Weights of a small GPT-style language model, trained from scratch on English Wikipedia: 1.72M parameters, RMSNorm after each block.
Each number is 128 + 24 x the weight over its row's rms, rounded and kept within 0 to 255. Layers, rows and columns count from 0. Numbers have three digits each. The size before them is the row's rms in percent of the matrix's.

# down: layer 12 MLP down (transposed), 192x96, rms 0.169, rows 141-162, columns 0-95
# gate: layer 12 MLP gate, 192x96, rms 0.136, rows 142-162, columns 0-95
# up: layer 12 MLP up, 192x96, rms 0.145, rows 142-162, columns 0-95
down141 102:110124135138131143153105096129124143166125111138119087140084151099157125152136138116119113119155086100117132119157133160121067145170102156109141138144136144168088133117139120113122158140144173129134095157147097166089095138152135149075124125086157129161091105100143139128124151126107122180
gate142 098:132165152137093151149104142113172112139137140146129143141158143085124133135172156123168114128104084102155150139157148150144090096119138112110149151115131105131133117152096120101169117125137131100130104141138128120169138115125137106131128123098181158055141164164112124149099128069157120147
up142 093:147160125139088131130100143104129195141130154151160160101108135141134150132130163103174146148152112114113108158110116119157127106138099124095131172129150106171138140167126129093134149128144123134166116137179108107139107168158129102135152134137140188143114184165112110160139133101133111141
down142 101:093091127137110180124134133124137155077102134074127102121133079113123092131144073136138167152149093116119144117131118124126143127105135160103095102113169096159161095153122113167155122131100129123138157126143111125101119109140167181122128120099113120141109135128136105127201129105124124112
gate143 105:144128145114131125123144178102148117145161124128102132132124153113137146118139138128131113098119114116138101160140167124139111138122108104098173157125092098192100138131108163180150086100088187150096088120106155126138142084137106118130135092183120135120134122170143132095134117133103104152
up143 109:149092138130112136099117140135144104113114126111143097142111108126124172156163119111106135175104140156139135102153094119131122111112159140131117135113166142096118104120118166105122118157215126146102163090147098123083119116153182134126089096083148115097112134117120082127126134145147139151
down143 108:133157108157153149137157087101143145139138090163136121142149136130130139161168100092142130156120101111097123082129136105155147122121119163121136082145124136130142150097071166134137071143100151094114125137117140164149094130160101183136147142159124103130166124134127096162119143142113160153
gate144 096:124131087116125131102158121139106124167104135139105155118118144114128194101096153118144113102095116105131185133118157152153139125103157099128125120092123106131121145143203119148108134068149160109098086119122145168123124153173145118128154138143155128139102149094116145129165121145113100141
up144 097:124162119122085125133122173126053136103126128105152111147120123112138111174122144131164160101121128122105121103177178098136095112107136115168097119125112130161105161138157121147155107095125126145071096116104124148129105094153170138098154135129170124121131156165122126153115124133113106118
down144 097:156086131148159164131134153127110117137151148159129137123181113118114111131135105144155140087128141104155110125126136108116162136124115106075165137092099076070113089108155116090141126115118139172149130091115137101096130109148111128143101133150139120096155096105148138083168172135121136127
gate145 109:182115128149094178136104177114104174091147128188116142135109135124124185126141121120129130149140179128145162127126118138123113139161119089167137104140110126122148127130113111124174078130116096153144110168117123136127089133163153117138128091109132112122115163117099129173116114117103153141
up145 111:155118121103163130109125104149065157116121146117143107180119120102151108149135148098125161174127140123136137142149123101164113144121122063117132170112093138163141105124105130130177131124144124156116146117126131170085156136138159113113105125142091176146158105125172148102093155108131132144
down145 108:148143138101154131136124103103081146088116125121096102106109122106133155167109149173144144112089137105115148145101112164101111154095095146135167118146146121146141136165152130081099118091157142142104119112149171150120156125144098077109103100098146102155102096135137137108102105139168104125
gate146 104:095103146151104125173109154126143093159130120105130131130137144186135153179124120086175117139134109092145087147148108146130139134159130170159131102164134099175112130112139103118103136158142112131132124049147127138153151174122135129115111140140133132149131150107148110150083132130158149146
up146 105:115122123137159114109163110140111137150117111116131153123155125133098125087119102138119157112153111148177149169151122168131113206141133100116114145127111111134127142122134095128172084135098105161086086090122150125147161130147113165115128187136129148184157097106132146112140109114132127131
down146 111:091106152151083104149124123114087111112065117122150117083140130114138118140129078162169174177146129110136120111142115092134148125126152145126133101116162106123136102114055123132127075140133116135107103141167122137160119113137142128095117139106136144144097109155147091167100110136119142123
gate147 095:121118170129125121121173124113109120165103117142170151102126131087138134082174114145140120168129113137100113131131129115148156163126121091084094133105111085149136136116164134122148067124102130179127171148118123124108110198090151109128140129120130143108168106117116126162148104118120137147
up147 097:122141130085150135119119115139121098100086148114135113090124123140148100140136113098139117113097102145148129096173142171129124154169043140127104101081094110097111120151142169108143160135122137164155102156143117144083072129115133117101096156125149138131130124114177125115144129127123122125
down147 091:088151124107090111148117150112121139081175134134120146165145108130126096144128123148096132121134114122187113110116150082120134090117122132106127174146136087176133099102138129130143127116141122133126138140151153079147131094097107098122108148187131161160113146116111135142133086104189144106
gate148 101:116137168153137127096135104144109105141183098130124193090100127114149120114117144125133088106154165132161154125142109125140113143157115116123136103185101160157144102137169162147133136121110103153133108141140094166122145160095111134085115138150101151144160103125096106116130169125167109112
up148 101:093106159180144127133099143117082170125114157091136138122121120115166090123067105098161116107158087122143107130116119123136131148128101173117091110100128097173130121178151175125121130142131116118153182151138168151124114115152131099144111123099106132123133148113140120125162142121119149159
down148 099:128113116175120124178090136115181105117162160107111187113097162108154135123167161141107103125145128113088154114137122146131139145125106091084111138102119104099102099139101135106137107160149173156117111095112153128141132141122139101137171149111162098113101134122144100135110101142125169121
gate149 104:115144138098097174148089099134124144112152109138148098117153124143121134121141107137147105202133119104126090132158166083146087132133122125132126160141127104125118078182182110121121132118110137142114121121077140124143113146130122115089142092112141104122116121153134121105164113151058112141
up149 100:167094114142155145094148130082112144136100126121117140139109116117112133148091141125142112084142160153156094095142134141130130101095106162182131133141177129105151132125137138145154118144123095117117127173120152148090140119120109098166143158149143134161117107070133169110132189118139113087
down149 100:120113099118106110184135144145159116121145082156118086113114113142124159159113125086113123142122110141103131171104104131137150101154145175151116134071136128148143094122126167120102090151156118117079108158153113153114134143128110170134123135139163061122101108104134129136148127157113135168
gate150 099:121113108143118134120150133134114134140138121107139136112110119124084124127098150099108158122136104151070124144081089144095129140128098131086139122128142099117104132103074144107138089098154100185172143092128156165136117162131125109087126124125105117093160139090103097169165099112135120097
up150 098:113166148167113135141113119115134160126047098128109108149120114119134149130137145112150138133112164151105138129148138111134177187118123117126094107113109125064133143130149127142159125126132134138102136145104132131150096180128154160136124089182095125103119110132163153118123126113156089176
down150 095:106119102145121138129137120122106142128096116113115146142103119119101152158125149118173132142137155112107119125155128100134098107133145161143105151117125123124144128136124141104093188103133079064092105197119124117128128095112091171101096138125088140107121125124133155120075102106115097072
gate151 104:148120143151129102126165095117137171149148128157122144094114128134101142148110150115115137121120137135106142123137112162182100077103116131129092116155119162101130107078157168122128129190143136168146090145121111090152116137127116127125108088170140138122106116144069156078136136097112127143
up151 095:131119089122132156126096141130166136151141144102116120133146163185131149132120152112105067126122119093163067127154123114136124112159107146115091120130110163123159143144122135138142115117149107153117115086129111062135151131114144140187136104133132135158083117090163134101093119128127120169
down151 099:099124108113136108131130093117144102122102110121147153145120148105165106147064108116175114095138137118084126134108107086134104136106123098154123165148111106118135122108130128138121149119083083122107112165108159105133109143146137170104059149171132119116083156085140162129155110120115123138
gate152 103:124130125126126157126168113140141128131110124128112119179170082113094099117098155132140141110107132124111128094110126114133124136095149107159148087106133107117185145124131117101143121111108166131124088174162177152144116073126149144127111087120167112090122102147132148139159058109131136140
up152 108:099157160150152110141128081073122099121133134137136156164124111159138127156116120149123120139123161152150123108110126157139125113109178124092115137088149154132117140081159109130109088171116088103124151125084103108108114124095129117134151110143088099125085093143129115181084138118103114127
down152 101:168132138163124084112119166128146127133127127089103120138157144111149112171154181166132109094101120120114152141136112102130128068075108096120138097141154167155126170140115079114148144121120150138116104122147177114152135120148111084113121122102100137106095109123139106115097160148115117109
gate153 098:156109165148117131154123136123105175085112183151113185105158104133125064104144107082165157109118143168089141136123152126103188090146096074101138099113159108151126113147117135131123168121121132126120145129139127120145084144136139124121163121148140133141142140135146120122124107117129137115
up153 091:158107095114132129159123164079138115125102094128128183114138118131133165123153083139125173139113142129113099135106117129150125133140101116127067124124138118137145066112135121134158143100153163163155124153145131146132130152123127090112092150162133134185135211143149114129126144113132122119
down153 098:138155109100115115082147135161149142111152104115134102131124166111110118130099138131151116174123154128148149184134149124098150159090139161122143075135156119156161149115127111130117083075163136106148144122166126099148135139090137090111146127150139170105142133111185152113135097112140123153
gate154 095:120139108181158104126163109147119127164093171121134123111121111148109150121135082165122114163111126105151145117130160126145109119118073188127107067141135126153156129141104090111115112106130103112163080127140106127122125163087177129154140108156152132084127132138120132113164109129152116126
up154 100:117159067157145120104115137154150144160124148138129090105148141117077119138147156116139121086125131117155121140144128097157109113136192103134131141156190105104146147133161128150147170154124120136165124186136135102126119082132150120130140149148151080133128088095134131134097141119098139128
down154 103:145141094088127112125107115146124132097126112116121119139106182132125119115142181129133151128154133176145095123135123101110154126151117107151144131133151119152115121112180128125155126170118112149135150129148133116125082045157108073079115095133137120119176122132094140170138113126174131133
gate155 103:079135160117131106102133129085144117154119135088120145184081131153139099092137176082120116135131139136111149145148165127138132118128165124073151133096149139146131161108098112148124122115114122131110135089153153171162135105121159121107123101117119093131119068164148109112124144163140101119
up155 104:098131122119125135142124100187154119157107108112147119125121165118127135145148088067109123083196112152116144152133104148149138145112119113140146132159111114140102099140123140116129115153124114132176150160171112146127111144141144127117129134186085107105153074135161117156105178127138116121
down155 101:073118115122142136128150160124133099120120141102181140163097115169084140072075122118122148103106139134150138152101141149150138119148106111131140109117150130166131138141130131153096070163125140133165149123128117087115131128145132152150124160147110118130132089131104118111202154149120114167
gate156 099:158105120120096125132129140152142144109108123150137139113085133128127092097108109139180138131117184119132148172138117153117102157150144110172152087119137095116151116132141133129154149143055158174088148110177128141134147138125150122151069106134118165097155150158122129147120132126134156139
up156 105:102133113167128112116136088120112125110115132104134116137115114129149136123107131137098089132095076126126077121142110102164130118111135104123122189132067116100124150186185095136139154148116129131153179135131166151163109129118122136111149129125133105127172116094147125133188158133103123124
down156 100:122126126164141175155157134171138108114133144134094174124149118144134106146116144172153139135108115080159150094118143110137141129188156103096129152141090131111158137097174138152146100106171102147098135144148083150164110136097128155126100089110152115139131131119177138128114133129114110106
gate157 097:160128100122121127136137135138102102071177066131137085139164192122118150114157108133131137143097140114160138145134149180155094097157139104129130124152150111121120105130134102143135128115133095140090132113166145160173096137140114140129076114133140092092134171149143140157136117115117134133
up157 105:110116105156125131119175126118112119113165121144111140096112162129111117174131143125128078126130141102105137134143115091135129156123170102176149161143128139150119111122126126104125145140113116171130108113134154068164175107140110081127085137138126130109110132121058138081099143115151176145
down157 103:093090117166102145141105133104144168115119122147143131140159118119134142119074143126090108157095139104128130129161108126134127152107135139158104135102120149155186173135157147094132111116148148146120102129176158095116084119127118134106144153137118115116067133176094125148147144078155153125
gate158 099:125137124129125139165160100141130099114107126139128136139113107147130123123130121168159163134126180073155120140090124121093124118167128120137119079059126101133143135153162083137082184137083127138123128109097154124133136083139111137131174104113129117138106098120100102182111116132123131133
up158 098:115101119148152154129121131128128157146137149103131120155164127103139129167101192061109151148161155122118149096147148128116166154087102118130127114140153174129159130167118142182144123143119129108113134149113138170173135094134141080165103130104106122092113131116104169147130148135141132132
down158 097:124120085084126104161097117102175125147146145125149148145156128143100125145165116133111145140099085080146134095171108113119103140109106168108121149149093095120104140114119104144189112138108150145148134152093137136111085151090164133080179117156141112118121109124135122109125141113107101132
gate159 098:167131115141096204146113119148117127107108114113138145147149121086127125080137135144132103126116113129114170120106119159134160101122144123185149114140119150119096149107122120136139175135147145135135146147132105113133146102123189159119095141118116166112181085121091139114092128177102110149
up159 096:104139132164134124144139099149082129129112135123172115167148094112101115122073111116116109143145098099092152108143115189160125149121138132123135125112133098097122129107084124154157178135120116155125164119161104119133133132111125161170163066117096150136152133115144136081159131149103127114
down159 097:110106156088127102137132113121107103113126123093118152114093103110118125135139136157151105159164131138163090123128142083081117129135072133117107152144112106195132152133149119070126119106148127118121107100114091146124121131123155108086115154151086096101107082139099107143120132089148139150
gate160 096:097089129144108146131120111076124140139105165099096192129187133142110132148126145115154136152130086130157124116135122120124151102165102123148130080086147102151115164159141100108107111143161141151110091117179139142133148116112121113136124124108128118146156126125168102121093125144161153078
up160 103:118113112127086147125153099086136110131122151093078138177119130132116127128126142114128131132132081125129111102129111109107156116136119173121154123045167144120148133166119098136105123125134119153106098135153130112113122115114064117134101115135175117198139138104142121173155118136149140105
down160 101:112107137142138108097155118138143112137138082129145134129127131100129118131131092116163117141074119105107143096101093080201153117132124098116133113137111082162140135093139157128134113133110087173163138119124118170104186119138114116139163173102152107123099138124137117153127142105164097133
gate161 099:131131100124163133165134161116139116153138104155079107113188121126147103074142108141144177126114157119126102135130157150096102179122163114094159128134133105177132166146148125161110151147162120121120144101152140159103118108110113129102158135149120136096156114124166143146145128173138164128
up161 096:130141107153153162178116127112085157147169116142117133149099110119091157144116132145150146104119123067113153112144131095091113186126146125108135174118120132094134153121144122102152137180134123173121114116102099148114165133111153118140149115107109148155112131145121121167161090158166124158
down161 093:127155085127109168118112110131089095144137118108153166127131147177143122105119116123097107141148134145115095096138131164053113122088121173123142130128120148111132132085126127139145129121145114128098101124128115123085105079093115133142140145179159133135139080179148077130135125148144146123
gate162 100:119148124082092110181135100130151102124114090121107138136114130116175114121108176048125132146124156115103127152123118158150067137115143132095130148091124143155159124126105177139158098120148127126143159147103172118126164128102168144130094136123149102120119139141114143156144101146117124145
up162 096:125101098122111099079096117101149113093115102126179138062124129150099133143145112157137155086117179125094115150139121135112083155118133141096148133160134121128133147081117156123098127094091151159158156124123170150176142125147137162122136121110105104144140107116153112165121136117120144108
down162 100:157108186139129152108140094138104160152138125161159099139141124123097128109115132101122131125165092138127085165152133128106119114119089136130138103167073145116109094143108110113127113167144104164128060141153108087137132126146137112110118097130127155115160161151133087110098106150127088143